config.yaml
hidden_act: "swiglu"
norm_place: "pre"
rope_fraction: 1.0
qk_norm: false
attn_scale: 0.0884
init: "normal"
init_std_up: 0.0141
optimizer: "soap_variant"
beta2: 0.95
warmup_steps: 200
dataset: "wikipedia_en"
Each number is 500 + 50 x the weight over its row's rms, rounded and kept within 0 to 999. Layers, rows and columns count from 0. Numbers have three digits each. The size before them is the row's rms in percent of the matrix's.

# down: layer 4 MLP down (transposed), 1728x640, rms 0.0553, rows 1317-1351, columns 256-383
# gate: layer 4 MLP gate, 1728x640, rms 0.054, rows 1318-1352, columns 256-383
# up: layer 4 MLP up, 1728x640, rms 0.0545, rows 1318-1352, columns 256-383
down1317 104:529566437533482494424458487439571461480372543463440498511696376495433490465562490423516493428488541442495543546473462533473457571521490520415472456496438581559451386452420438425517477556535437481565535524467480547459628479488535507524531444527585431518520541433530541499557544473446566515394520466465571472563521506456482459554460494534581529576480481530480481489525564530491563451502
gate1318 099:490456585530495535583408514475428486474524491611524524441485494455406551507520476524545440521532460536508587550480549535555634450479457640567500525477495507499540409490502472454527420412441458475433505492444452559438509500352499531575453527481549411502493491487454519510557550489428533466532441422472606460471447535450444534521512572544471420549501561463526632501494488472551442479483
up1318 099:548515502561562460439466556519534548532462536467441398492477485454524513483468641409363504439485432450544390496485481523499593467491527531581488570504542513504523463480465475493428461486485514521443445416607393584441438581552467445542509497491456445464512550546504523501469458423534482499581442470653551542486576566521527555556456436635469451509483453455531472530434472466473470532557
down1318 097:554468500486482556441461556523582462477632500457500577525493428503504506489528488489510497429544485561529506512568582442519518450570640501591507506523474542474551525463508445568511487475553510481486543617580492437506561490544511493526500497556667501432572576459530487474548522555613470489436437467493514638516437558531590570586536420513545520497478446538661439503541472572423544565536
gate1319 100:461400603494483571543496482496494524544450553525490426511541471608582591499485448475502568417535496443524492522549497458449426499475561489528481383430587575521507501500498455521565540597464452420460555548454518515481503477485446413446535468453406527454582540600515506467513500557447401410539477483545533526526508420477480499447469594468591510513439545475459479470512570495496498442587
up1319 101:535555494480453414512555493520606375504440581475528470508532493493605470404460552517476439620448507599515509415577510446511537540501438529517492510462431458473535500499483412440499436492512618496519537554436437454580583584459493568485530565485530506452512441459547449507482482431503576486494522525594585426578462508388479453501544483459434450536466511438449517586517541533472491479522
down1319 099:481493562412514425370551503528478498558502422419486535492525451524557519541499479524474422542528458509543504535578564452473485529551498518521491498332494525453483549444426393497470540561511478359515435467567480443446544560448482497545455469463503479467528560560535458453601525550553444474456544483464507477543557555447499453500496463516541449542426475508464452443494495544531517521547
gate1320 095:547522460555499546510533553464482509516491506494525520530532488471437440498545512519495553521461558471510528513492553486423612541490471507440546395459516576409577492517427528560571515480531433497537513474532605525448520437380362438507545524583514507573458508509514480419483515532473478529439537461580591557540515581503534456447513517501500446522544573513474426504436560559504593503453
up1320 100:402479583453471481530486436480443464458495457458480530544534459538588595445505545422531482518511472508503438553543460553488503540595477478408475517566561449589444472448620473507610432527408578541524400545543471541553460503548463532394449544524492412491481492488564527581464525534514443447428461477438510448452508479409513524474441422489567520496494580520477469432556522520538450483515
down1320 101:465527430466489567512424494472492530454548511495611453522397451615523518402472479475565595473432501500476538441473548516508472499478485487428401490608477459509563429477550543463469457511560495530510502560543400557468506437472470549417532545523514482446493566510429579504449513478494492504477523506506470499476624486522484556439487474507570511514574516635475365461441506485485557644530
gate1321 109:499504547419485493506464581437505450400499537528441506488494526525440490527566490486623540552512514447510518473480464418428584465571462480498559495433462522441521493565554506579476488480470450493422534416496575423528532507537539422523583504441499497481446426486457480481542536476512391446471518440450541475419494483386482511470564543439512495472473440527538530411495535411451426587572
up1321 098:374560437550644441530523523489562477410492601440551552413468414455582521482497502489424502530514550556495449502495421488508574611483569506549443455549539466557426526485480488512529546529484531537484426511519649537521474466507529503522579631523581530397547483528523449509373450454613455514577587468522576482505531521427492627598476577404519544536483505438436473456438519450447548443495
down1321 098:519517617560538524480482486404506540502475397517511505435447480580551478485437487501513615581466618529467472485495424512449564520537465520410574544474423519500484541511445515493537408492412567535483492544462549448461502487466485460525527545539416474509481516491525426484509561552546494561580468487449545529508596449487537551577553464581516462486587571429547497552487446419588489577504
gate1322 099:451584468568506539528527464497503527419491545519470468489556522488506489520558523389544453525506482508548500515469561569482517567487497535448549505480496516526513450514492469557567550536534508489453472471480584479500477532433446531473532539481459489484575492511510515566540548498541532580412471520519628489469534467598502544553465568471512497429490522418454538447582507543455493448516
up1322 100:571427436441506468549473451531534405415444489392456465489431395476493536477474484525516456467535509488404512532501450540449466523521470528530506596589588461460514467536479471461510444424495537500573485609494466543528587469569471495499521545430466579495533472408375553491531490489508581548519569481475541465522468490466505448557439493558413450568469482559529525586499584432480504542570
down1322 099:572558507621553551485469414522432508496470558493515516494502516606524501517474514444482510547493477443491554550478498448476395468513546458398528594548487507499591493483468536555438494487613496471487438416520575455447511407509526522443502419519471549491506447516538529498554588500483392432374502500502508504518466456500498465500454478478522496588505476494530448548511471534464566481428
gate1323 094:528504434473479512531476467408565497544480526518513525519446420577472459453541510481514514501473480487471592519376480431447411430521448457492409461430443516512478511468492502521579523478443461503457519595530539472531499464483544540460517481563430524543471596517519431457594469467424496475477460390464483429451560611547498459491554488502457470488554549569521425547456528475510560485501
up1323 096:464427426511495436479474621451445460476488552542537495582545483576496405479532399492449428557456502626487541469421531491514561549425567404446551374402427499438452507419514536494449516484497521489522429475487492530533313504506504574552515512517550537442392545581490474491492490449511550536479417486502489428490544536543522583487481492563451571376420500582462472524527507529535482488427
down1323 097:453466558480497482427460555541506408573544548462473501535583530435587380473545548471479419526509408533512387497478449527459560488528466514550378322379404474574517439526496544383514433520466459425445471503492510454487412605526503430494555490462522476459488618506481561408498432459440564504453497494495540515549494472483525451551451423481516592493377515509494341461527458490521493553485
gate1324 097:510499510518509561542523484389504481562448496549579492523539505508517546534519465575595551470605564415467498506437439568615461437497539392472484503477503469529523561547442577487564438459542462633551450513477435538558455581417455496529482575514406453542477422511518503504481452599482556451492435643512579487466419493492489505490384486473497511535480457431465508483529494526432460491469
up1324 095:518574474482453486447484432508461455506513419518581462571490434508535478466574559472453499356517443500421567541517483459519588476534565502501488520467434550498547535512461487541507444542492500486466592548486534438505473375505427489522590479499515385556418419468550449476500475486561353379478516482553529531461581451511513561473507545516537502489553471490552533553629559429472474499492
down1324 095:452410470553425429566427570478487443467568494597492491534488447487450436528446496378509561612441517440524590496469494471461465514561412471558452471397509529517501443522508518448481513484504514537493493438522401485505525527541486418537519544508455452528503585496448548552450455503459488542512500519411522534525478529501556502550492463496450496375443489460478525531490510551553459503610
gate1325 103:581452423526509548504459437453585567465524475475528460393534467524607447459446494540568546687475461466517430499499538536555477559463444455463441526617582511537566489531482575417444462458466526531448515519536462580513521440551454440528480521540490471511500477486496504535496396517465482520524530506536511499523499514473534505530556445485486448579471487447508525495513529497509499396558
up1325 104:507418539432403444547472432439475543496530492472501483409434552473582447481472512466498558552552479504444483534508479389467589505496433500453446464513512492484401569376464617470396557615540425487515506527477494589473459459532538551517490489538454449504477564536562519482506533395464513479499540438508609522523503526517529431593440540548504511473526464471421480521590523537527441463431
down1325 103:390470511487459478492539447491459474506575592513476525434538471650504487478531547385534515547473442432488402472480472556636449484467566464421461590403438458595548495445545513621421463481567434464495500554527481559516460552504574514453386491590491447465466469547573514425467451448504473465432509514521387507592492454565476572529427470495560436455503525477506387444512497498539484442540
gate1326 100:470503461407448545479524451441523486451415399519521461487537509482466447549584486445439459448503519591546526478529464538491524558569555514499463427494448550459385537485452607490558466457505554500436511543461466606539493545530525551575568552484484593499530490473437548474542474445501623479459540479487487498524529465617424501590455505565475399598446432489575503469480515633461503529503
up1326 105:542512592542561493547417489485428502515456540429478499382524457464535458512534532514507527427465587502446494495530629482551487358564464408456491452409550549491535520409451490515509436482482503515402612625511533519575403454561462605612537497480489559534504447537440514511570585413469502542462439527550557495513583469543533506491496545429523436537500497462511497544447512616511559506378
down1326 102:499526475579519490503530422528454598520518547481488505399445415480576417449529480458471460395543559509499476388512539579394603517591488439469453433551504566509502485404571500470483439589549490511468450486457505514528491527462405512531526505572622510544481556475551497500516566492480510443487498565425499435576512518528439577492547491501512479447529509498530570514504540594447386480461
gate1327 100:506516534526537512556515598555408520463587554461493456461452577504502448443382445468403529492482408384537555552419511485545485526607529573470530563429555447553582495439465496503518522461429469510579541386478470548407571453490556516536485515579590482525485398427502515520449410488513479547464528530450404526497487424475494431505543473591548479456534526548497514513510505593554496417457
up1327 101:443503534475459580539502512540545385537520444479401503435559553487576454554536520471475511420517498552499466532477532506474490529530371460516448585478526592508511506572491554508547618518474497510529396609533509444534529573452490514497569520488531572459493553495510538487487477521449507478431504499543560561569560522584573478490499582461439519565464539513455509562474491501469464516578
down1327 101:465457481499523612504445576483539477469484413457470522575508523463420540584511459567451502332486498585578475519472527537502551460406498459470490559543540470506494585606492591455518565501495406432459454538495438420523508483487447536410520554522547412470564465431449543460526488461461484605409473543431520495556514539501543452527478536437469523531420481524504502530494569384497517534533
gate1328 103:482512493399466528513519459604529509483469452542549525440440479567599519606457536520561487575578495462508564468526538492535497463505553573527439609556542427525457475479430510538582525475463437500486443505424439523526515510493481531574536507523483492511432531471571548541537469550506513522527560511480526508587518493484547543464466543509476562494510430524515611583455500525413544560476
up1328 104:551605527464507478514495429523492518548445431629508488522449527528421531584505509494508483493479567554490473469474508464432463528476494456498564449490504489388491477386465525439466483381451452526557497430475599483505534474541495498569525508463537474454480469499570417520364532421477484633444488470504538585475512549480557474519598531578535510463509635596518495479469511517515392525553
down1328 102:514548572469501459521557522554485460468452425535474431596539481483362522534575514503421471472557526481517498432480518570574486527430531526502582468520541490499463408509426494517474635503519535462553543499639470540375441532503499502476488505564430429506497514534441543467425461451628498530605520551525541532519464457422541421542487480573468523496417478508493559507469460483566417407518
gate1329 099:514457433453498521523532512534428434478439459474417550496466541467502442543458509492467569534511533580383509478524589511447592485489544503496500448599516465533444505535573528520603414532489499498511545472487474350480443465535472479451512506504497534447501506481497499461506524468546530440524554451552429446568463457500435420516548466561507491496467598525535490422465430526467484483428
up1329 097:463540482559563462457489523442516513389572461544495523495459524423463448424432636417433539487391500552469516510590499463484562461497412490483500481497576430399411521553530450546458456531447426494538476553453523472551625551525446470439485460496518524524498472543483585467472531476461480450441433516614430425462528442571472523488437576607520465461533485513432532485484499432465557541517
down1329 100:513549509457426496523506481539451428630541524449466543479476511471534607499506453538497509534539545487551518566442465557536476425401507434558483504339433571569603409466506530447450565452490512416443471498443471430479438509494525545520576470491576500501507438440429467554555477449432491518477454481475533419515537480460505465507521512439502669571466497434604562525479527503524545524485
gate1330 101:417503478530609585566548507497457452615409515528439501551502515500493620481574452458457567528457522527559528462586559511504491540468472501492588549502539578464553551491428472509405542423482515443510547531538546502454522539546453435417536435455477458515448517450532503536483443468515538461462513527534546451473457502491585402533553515502428564434526460551486549487475493525437459496490
up1330 100:564445505435527574495530548485529612569472525506535558494433521505443494473561410408403588495558626499450512550543520453396447394465537492472466377492431468498460526523525487491571514468491520500529512436566477551514427489420555502545499589516602474588534551508402457453542510453468509488573493584484478479485585510587540528531559457500476486440465475519524479432587455524370501512536
down1330 101:496479496447480556573513521449493474499525505415527422434428579510462480515517527521397461549526583468479463536545478511552556351471461411531504406501477459437376439547543579563475570466492546434504509494451487507339585547498499423485568496503482473558557465554449481441476534503477462481535524539460464510623566565555518530503543465456435580468441552549518533503488545519565563522400
gate1331 098:536486477573494461495480521484492547492492498498520494600538468531553586470438477444552498487515412503511488475573466426538443393511591553459475411569540608465522435472513607513484505481495496550543540498453393541497416466493440454399573458489481502516472589487478537560539457490499519513539495484558638405527477513478568410589481496495435450479523497554555512508477545548600521501484
up1331 099:475466564520529486469443496544584462503471456519541538499452454461545539525359470511554497403439474504494461495519441416469451558467449537540521515578566546454488577414479479539545417575440528491534497543483483543443495387550552549446500519451547499526429522535523532467540519458488549488552518448504552412459508560448551513663415517549475513493463409457466523587478438415520433508522
down1331 100:515549444562491430430419456529479547550548502436516579536561494539472506537491452477488606413511509399484463501465565458475447497512597561517482544575436478537549444510505542463492440548507563461468564518475488483510457565467523477466461455537465447499531475462507506571397462469454580522528557491560428487423485475512457484529498470592529525546486524445445559410566515473519482485561
gate1332 101:489584493533509429533541582494553534447476545536521524561527538470440521490505495593486522471488551517510365506632435527489519444483580438451432486508470544451569529485459525556540608464489371411504436526415452479524547473436449533496501524484529600364530480459454481531424475528552504543419456452437468483482403583490422540494484438507535441543583532425543456571544554509531490471490
up1332 095:399461504449564501551472608467572506472517453551451539509667581493415478440466555469523544447540436539557509428557409572495514520492502539506609498587530482397523438483449528465463435500402472521576511478520569592517562487526513523501507469437465564508540511528486412500435432512440458467449509440524534440516503563455438544554496588547508561494493468468468566506566482422387503505436
down1332 099:454469476485514408454535569510601498416576513518532437482567652526559507550467561391538538431510513489537510512504486550456550457556492485551472495517552593514489489435432552538591408542457430521522544469474456519497475507361505511560473487533450653543532526482481535406613420459437535463518500505486501467575505491565397488543514502484548488481474576485525568467518547478518452429431
gate1333 097:533498466523543555552530532471496570581440497522517524539537583503518485404455511487496710458472484499583524566521572475459470440510533517423473392552455436494508438493481469578513461539511538513553516463413456496454462597569432486514551533487553530453513443465493475488546571472606438441486506570523426485584517527549502511510554468539524501482564375508511544513547538539591545490462
up1333 099:565476524449531564550545499453492509504540506509507420445472470567550558560506470554544535486503470479491494499517431371433568522432450376441491545555483487447592505570484537556518571513460498453491510580403541458523493447450533476472541497510490564478491515421467555497472523558514483478596514440440570449406505510491553476451464524559547485401465550471460532444525549510453550532469
down1333 099:555557508508546443503466456531546448382462445513488568470598569477427473542546482446515619578343495576413448507512429523505415432536567510545436446563539395485528512629443495510604488473450579449454515543466484412443501453508456546504419495339546590540465509509469528482446514418499533527413482515472457484506451422394553521536490557455482441564513460530462428534478523527401524547505
gate1334 092:409479459479541495542570509514511527495520540553436579535537512445455506518456499560532544570587530409473512546494509474548455542463490442497540512443537455509501547517541520484500445468576495515433545511505459467550453512525534505494515592512536538585425519571441494507483502526478603387504529520479514482566618520483532498565471560472484466570544509534468457481483458446524559555600
up1334 096:577431508493503532544468558474482433548483436531517496486446475548440516512550508462446512498562571509480382515472463563549529455470489484567494407516552484472434569494575459506543462466436483512497505491601514516508395584452470507560527469433470496528537542473489507418495413477461430572438555496525455534410461425549455565564608509454570489555517413450439510454480517591621557538483
down1334 101:518608517488452454552486561467466424483450459541488502518447534415543537478560502424570556496564565446517517478494514510507425456478541523494559563415525458423511476505445456441587468433477520361505498446526515563495524546492517534474434558472533579548405448540539550471615489440558522567494517462535568572503459531577621459468591553556453528462383547501435484534522482485500492538459
gate1335 086:536496495442477607542418491535500553487501470519480469462581515597584496485565554504462475415534525487497519554503535541530503488547439503588593404526586460508455546519457538486555440484527513453487499535564501451511559553435531522496541589684493504537578495475492482556535525532515468548466530446473461533534519460561378445561445473584440568558525595522451489430400544504506508471500
up1335 090:511532524523526540467468472476474537454506430510518475400559488534452525519514457478504444517453544514550556450539447485541452507436411516489556456508447490504571453484457421544506478403585576513542550535405543513531458635559529510617578577561393509562498532534409553519540500424547500576522500522506506505497512529497427436580488491533458594425488628452424534485480498525429471405540
down1335 098:527556477532576521504539505494468518514461551452458485451486519545480510475432489546552473485385515459585483501440470463497484556472482499524529484468355464529511497560514458539477499461539580937509528528478550481504505519437410548556535463521470470508521474602511539426652486474477500656478480493501505531482577502533386552536441474495448507456571505455494501470504532523495500499492
gate1336 106:534381488506363549421451507514425553488547519509515526575534450578396565497460554525492473559545496423514536458595487453475519436456489560431475567656477465438413448477461561462507515609517519412466521423472548539539518525501547529540439479510472513469523586483503564610498489487571430476584522493514476450469455454450417494512546526509523527577559507522472479446470532470389471483430
up1336 095:549472545526440432444596495475477466580463512507609431575471544477515526515498511559538490464512480514492490500581517424481559516444499494562511569570450378513529453471483490433468579559501514461486561435550530469489572584560461511552501517468543566498512568464412479550533535517434519512427397530476507528478408647552491387444459508479510516539571487491521512466542518453554543421493
down1336 097:471455496538506489505459554520557457418514501497505471486422433532485493461438485587495574446485474525475555519584489475467512549516516525485508453376537540439522544483495547573511508539466477318470504458379457563521485480504517495436583530478553449443496423474467491515526512494543533537570432463608433555504601449553642578532497427519550483443490464404500456454406607490492514469482
gate1337 100:497420515530467502605507381531487549446495460560544548448553414518594459656442442515467481519539464389419472490573562499429438451598536487545470510622435442535516511430501530538559448529529550583542409551555524512470507509468502541437498571497498494480520416562446527491425512519464501535493394469501424485492593521545529576571555558550444524519498501517446524570606457426496548482483
up1337 095:513491544529418588435534484475493424571535397488422553516537442575479515528425546461548481425497494528487475541530487458474542475512411467458505478466505434567555630446483393529630501341484519540503521438574508535567504538493535457464486519469471484509502507524503518488426561460499480435383486539500379527526510535457469581473449529519493401372531582422537410467509458436471560506477
down1337 100:515435589423482532548502526451488563512433509456504494499492504468532555478579521495457426496468483516525500522466498515454513580529624567466538479464474398506560582377418489542506470519465438600430469480524490531424507524557506511570539457539447536457450551595563555499454444565620468439591455486376489542578521451514541537513468450430468526596583566475527513509489500496551516528502
gate1338 098:590530480413535564391582487499538463512560558594493528516514683507449529482388495438431518527536505500445404581435448468498510470572498470561531440497505470495439502555512499525545472494545542467537455451508566499529461553459498491610558412583471539544469624562510490504488436489457422447524509485566509474490484450494471516421505489439529462540550450443462452452529506575486400439522
up1338 096:532495555463444500482476437498513409533489469486509467438534440475508632510505547563514534509483475446517520472545562545457535488542447565427484594478545495541470541501552520375470566497500533550474575508481519525522504480602528505489437510479398624467482528551438554561539541547504495451543392510518539498422472534436460579445566444439544447402361493479541437529471559624540596592419
down1338 097:538458450490496476483513468471510607468465481473530457580539498493528424413500596498618433430574450546411611442451430535557484486531509477501543471660585460548534498517480520539498405463523415589586411513511522465519494503476497497565463455565507455507470486419530405447463596438391483482416473421467455502522459486510471474421501429515519347474513508494489523507547495507492504488542
gate1339 097:537437507584503551535461469484522490493475564491600485514443493574493390583444530460551446414462505422441523426539483523459544485558472540526572533480399489481523494518623514576517424533442546515605541503423497577570491456517567596553462557497621438505470468541500623467479472533491465608472477537548507416582560402522497488572558466499451451559540444474598513445440485611475510433497
up1339 097:478539527451571388549453492470502439480527449521380516350513486460489444582423503454499572493444425579428555527513580554549594474628447511481474453635438525474499546491518472520529534554556460577509564512611459470529549602549516585425507495527540487465477503465532515446557556523496410486423446501464556563402499520525462515596485524531528459493481493479512526469525464469504503555490
down1339 099:521488474525493469425469542470525446521387534456482465422436583435504557622563519497469511468445541542440637464597500419469461490498500485519562546483418505460498500503466448511525458515564491397457450480441443486477499532483531526462447621527474475546436517498544449514469440523532447614479543545494551566476485490506587471422548521421502407447545523341490557526610458426566495550445
gate1340 105:422557504522420455487443482467586491483475504473540399503503545420560500520446490472500527470419492510529518490505477595458402560506536524458537568556441455511491443459449462434474506481602519593553542581475518435452510538554486478644524543471460464424517491512539531405505499430528538442615507469515510528430533469472475401417499507449399472508485511618511459515528453478447462551590
up1340 100:588442518590477525531462569499501440507524502474493571508473528437486568431485507493451562539520527595470558514521465512416529463507538535454482522528386493532566510412487485454509545559468458422521469502429516448448428522524531532551565528440502472493561561475512474494457534458453501532511502402534526539513557502554480400474551565545482525514533552529424501517523505514560526420396
down1340 102:524408570538496443478431513503424540499421579536468468485519473554415521513503546441542485497640468407446563453470429381516510478446480480445580516461480487517551530649584509517416487491549477560481537482434433430483520504503478483484444447466562453532579394520484456560501533524486491528472491446496537577555427487466525515525613468529617490509525484495457516434487494542508500459433
gate1341 102:484537459548512476557457544460487564456532486474419453457525604434673481492513465518495574474447391505476537528553430449448393495484415479514422517506462489509418396494541509587473475491456440421511532449514454492560538435506469486470524493469447483541557454433395483546560449501502513409511544477576551466524524546428491508482554501538542447591483467582448543500565484548554620464548
up1341 103:578506480509433497525575490441475535438517580530378514461535453494532505406487452467514528538536504491492481551401577561476436506460573512526482463401431582372545510502466523419513474438488444504456459491516395596535486455422462512500474435519505550461513383472507506495505461492497520500501531480536528449439518556445538512526519604577570531566439539497499537479525492497433547496460
down1341 103:512436507535563485472412493517383529437464566621484534501454428438441363372644515516531450518445575449485450490544498537448517511435425531445581478430495536445525597459489578486514557535530520418498512545534502575532445480481543494515477534444496520473500487581524514525430606487483489439538474484425441451511503504492542534515477534499466522495545611530475499406573473560416606478513
gate1342 093:409549465562600493465538551601529455482491447515458473448511537506441424601539496522492470448542416469540532509493498558469451525545528558503539468501469520520493436500477539446581454505568360602454579466525441438582414492430500512567543498523524462480582533540467479471459447546505471458483485491499513379466532555441488516439494415514519491580580485492487511500456456462530499524476
up1342 097:500592542610519480503519535456511449509484518660583528458488529520421484572484445443530534537556468469440404536532387474545474482535512557512510542507539480525466459489505474495530498541476465534542455575442448437417552548545498520555493445458634454377552551471462589433453519451490410412487448533474443526408493553462528506442507492498534496529526512497573497582485459592528387569504
down1342 097:526588462460523592436460404515436617536479481469398577551660596463464536459486566481567392513415487373478531469467505557452535535548447427441523465445497474493568551445471536505469487545483389633502502416518536547460500501484557573582521449542531572551476477452496492519454494482543497577509523491489505498536518416533499552520495484517539528479509629515544552562531502464488524460490
gate1343 103:574469492535445479494512544602562533474449470450512533477513456602505566488495476509403446455458556522472491551412496563505517475513434605484514610572510579564527453572481469523433480456483563518540640488495522477446456484567481454466532537488504444466531451511416556413546481653502485511478483490477473490488454543491529530527465469516500465455505499490621498577511440452570608451468
up1343 101:548516559420491479416455553578598476515441538505477517500532539514470407471560478596565458479600495510495515561528358543502466497547522466497539518490505483417521492494463512485511457468532523536525411450507480600489572432529490501579467490513435419468399410453424453541474502569527486580517556482462422587527504602522550512449425458497514485557542474388441532373546499470499485468424
down1343 100:511414458430500496469388496551441447509462437568540555521474536512517469527567580533441445498540504421564544482549601502435481544447505452426486442606490513484589505504485477431507422533538478425500455431545507540590566445556542545490359567401591533475547537536464499527442475433526467403463452376428509496475504478497492429485463540454397515532383443525574502359450528530439529481480
gate1344 098:488524369518467471537407518537518495413596485525545559538529511578599506554518438440508519460464448399503541546514487564512430479549523496550535478606598561465404463471492533466592441521520515489566601455534479521563481456591426503556535522521503485566520438548465439521526541442502491582478488432411396581519462589517504522509517514622456540487520455473483601410461457567541463556466
up1344 095:440546502575591550469513553564386539440488505519559501548446515559466502475483494462521437502512497446487531528473485445521480364549530543568438433545406521450462587466442498489536381590554491361415589470488473516596488535494511538555451538488470506549483513557504496397528529466490449489485578507483468473483492450465523492526487498473498497513508433543440453440430545524555436537497
down1344 098:481546506551435468532358601494538493477450517487569547434526450457508482470416539572518534491544388536506480451441594509394543537421546478563516503544525488468525520432478475451514499437536577339546574445583428480522498493465564449583481465467478559474445487445480488627434453527516509372450538473436491546388437579460535471524475511518485489530597515543512453475472516514485559416544
gate1345 106:460596482523435485567514488582431386538459557507501467451593533537496549492592510559526468484412489534446564480417482506563516546483478580484563523501507481563511580470504407480512544560482478402514496509607525320527489539544582546366528566522539521502499450539451598527547523490445494535536509322483553446511509368546553518459534458464511495515552593564423476386548458597548498477499
up1345 103:429427491504446509555569512426500501506519505539543527493518519493475538536518442467559523440518510473464470496426472548515566497501493433595497519533552541522436551517486568471517480565475375402451456429499503527501570499394486460438501454538445386535526515429507415402634526467396469610553472495475501558555515544545444634478518575476540527551495437537500468486484513513589510533533
down1345 104:497531495510474550393533478487495483446538507496522508500402504526496556570504492526490483472445568559611551528420486524484499461390503491436510521545463629445464539501465513422514512649507407455565451557547551597545485527469509504531483453486478538528482540494445508512515560452515511495499511565489495559476438555568577521452496480563400504506445498440485605478632485528439461527467
gate1346 096:539561456532467427433549429375507449529464552513500529475512489483617473542504451528462577530525508538414496361513442462418560470585502518519472536487593532502484508612462504485541603546530415498540591498540433523566478506495444507454496476525447480408483503522500590522534459511496516459515417460380527449538473504546510499575527436508569423412573480491488490415512511556471518529416
up1346 095:465456541561389519503441461475473445463533510490575566477555442468543602421447447495535404466401456527560534545492503550415505465588472542485508579498550531533521492616432548572493559505585497511434470425444507518494512399455511524557509488448574519435463472494472590406544498522452396470469512499500445485572505615498468403626477485530487452470483536445515483438527555488485547596475
down1346 100:422541518534502531415429522495554546481404534512480536539534478432482501485508511532495568574505446493513555505565451541510503469556536591515498497480600492520540514541474574534630444383486507310443547508429400452506491432608486487558404509463603525560534389589529428473499552462536451470508439497513577489523523518500581521507415509463466512465433409468564509529464541526482396516557
gate1347 098:484488466506473555549528520506549527441459502523513499551457523503408541573466509466496502464364536437578424503482395522489520564489612364497476588481527603448400602455573583558486501577521486566475516576410508584476510519512523447503500479461550566499544522431484518487492485450484507512555489448515464478489566604515489533489480478424430493555468455461372433495449493505487501423371
up1347 099:470542520483496404502529495557563642507542513532442413426489544543516457507482528405515561527495535577451450551457420482482524542456572464499490609542578602512458543486453452522449440523520512444486520562492558533458528488535466555401445448529472479484480540539531485553481511499619585551440432397468536496576545577550547554471555598432490553444520549534517553470440502460467492524465
down1347 101:604507492556505605595517435461431520509568576465516426490555588521489536571508486501495516432492565462509514423464469487429401555507500457364446571585573584513496588543539482354511517464673517552465504589549511513503470533516445546410556495560530537501451528562545497531499585505476543471573433554493497421412535419493584420544568585443443479488412477470526549487448405550422519499504
gate1348 100:401579516579433499519371495546519416527512493557451463492414507480410440564485453464585584513508496542592528414516603562425449425491462591523512407333575520534450561659543518446501445551523462548493547556543469488577547363537526545527481440527521469527490506404544522521453530481550456519480518606446446485491520546549341518502482503536522489474583523440433482418467423445485559497583
up1348 096:497461553539462506468461474542530479556564470526500527491459606477503491461483458450517482545443537430544451522460440491486521470465519454481520413456488490490447552518535438484459470576559501496400559478451532537535486522357515518544564471441576521441491548428562490567390470547537528517510485492485410623471469481492478471552473539658551443519509506533537541423431505469615495411523
down1348 096:555487586622539547529496405517479510472503501561508512413531540450526500475551568571514489453421552500638501512432496506534462601602427563485514503426483562521420468589547527546445484431575579613500494461417485508509511590567533562455496483555542520558494446352486484501495484516541518471546503521440434488431536535474517453491459539453480504534404487470511453443482550493563505461592
gate1349 084:555538542541508602507574544468505504455540552463574447496457519560525461514501591491511442538491462526441523554520550455548475502504499403462452518565508483522534464534608611411481502511572551384407534529512394462473501543485482596463486463505435538496547515450394511467575538641547492512476468451556582529579471474516544449497449477482633516463491472494535579410578467431576495528426
up1349 088:474552516577512494562514568499591572516526541514398474490493557555590474558469511520496508580522550609485566479534485502489494512507489627401520433451533542578567539449429525570503586460462502473457516486566535488505488536514521595516583590449522451420447564395402444534578534464542564504541531512434429469407523498499497569472513452558381462447622509497455440583498452633421492447544
down1349 092:540560492512380472441510555514461407439491550500485589460411469582604557577466457467527529573462548495492526546421499519519503406509393437470413511488508546480508514522496483539448564487464482485456491478542539511504555418519472531513446481439550468479405509644458608485548497470402491507476510383573532399519538598479557440523536548552482459498486416422556475595532540493459472511468
gate1350 104:504508568554478454529457522498548462537517573576544431456484496604510557512398593542460465377488333585505585479527486457523475430446532453393499432439652587598532531505445486487537498547494472543512445465553500562457512437451472441495465460424487484501426530475448518462476508491415479541449479498540449555475420553544587524567507530538488509502471446576571449552522556498543499458490
up1350 101:466459498562514480436463510528518495446455566588516509466493579476529520481507501600383516568484484501493612549515489541445469541523500487470464550495521508510512525451602513464446491456520573448424395550567483507528473459503529531473549501546465484485624565447506545461466461500413459508533581411466546419403535501467518493590494438495442491433546484468558471470381550446468471405627
down1350 097:502539482507523455518463500569523530435489534534452515377479548517441583540442559546442507453520469511519458409506507521496519531488491437497550430556541507474482482464472465524487477443402432642518485445524503494480508506483422531549458458573430483499474488476488599465464546498368542377461507535523422580553500570466467558512437525541542497505491512535534442468530508652526443515412
gate1351 103:509503458521610551460410537553548457535471526492420514451511485503458517426377500432439565524571542596462451408551482394484521555450527429499571387413528524460498450406482577515498422559475435509404398560397429540493536502525492443480538578564554464509551438468475477565496514500458542527458530435548541435544528595548490510538471596585523481513454512470489529531571405557533552555477
up1351 101:504529443489502481597483506560546581550486576538483512530375474576466465457501520559538551517540535458428439495540513472566479528579593436437481498400525459525414470468449554509513532576572461549474524544559477482431495552430598388426494408438464448474416557479488508578508531450435564484589564453531536526513450440481510598537490495529461577431553662534512428544534484486464524533578
down1351 100:500477555395574421536466532510493555522556454437470629514553391539501447456483457546453500507533478508521447556523446604573391441445548472503488434383556455464426543558574481552490593466569527413497546519513461402413551428513517416507579607483544359453532513525516514466474495468525492524468458531448501534487477511565543498414524518456539548507447494507524520608429445539453432568532
gate1352 107:563433426399481485613529511382592500498537518428498362527510449515527599490507494496408566469480516539566446519535544515492519518445491558514511590511483536529549507592506543553514466535560496545464464496525458515450473487484572508543478515428484547415558419434488510486486523466475315491491503489494500428497456578475487544505499553518559507587444417471463523597423510411522537552448
up1352 102:514491537523501460481466534509458541496477434489430466540467552436487447506443557473597474416498495480458466532373438539565582578491506437481486463583478467538503484529571536545497502534530473583499473507495517537541498500454550479514518448520631437548507467525597545429426474509484545551596522547475529616456434489543490472510495517470428511493617531630438420508514507407465547355548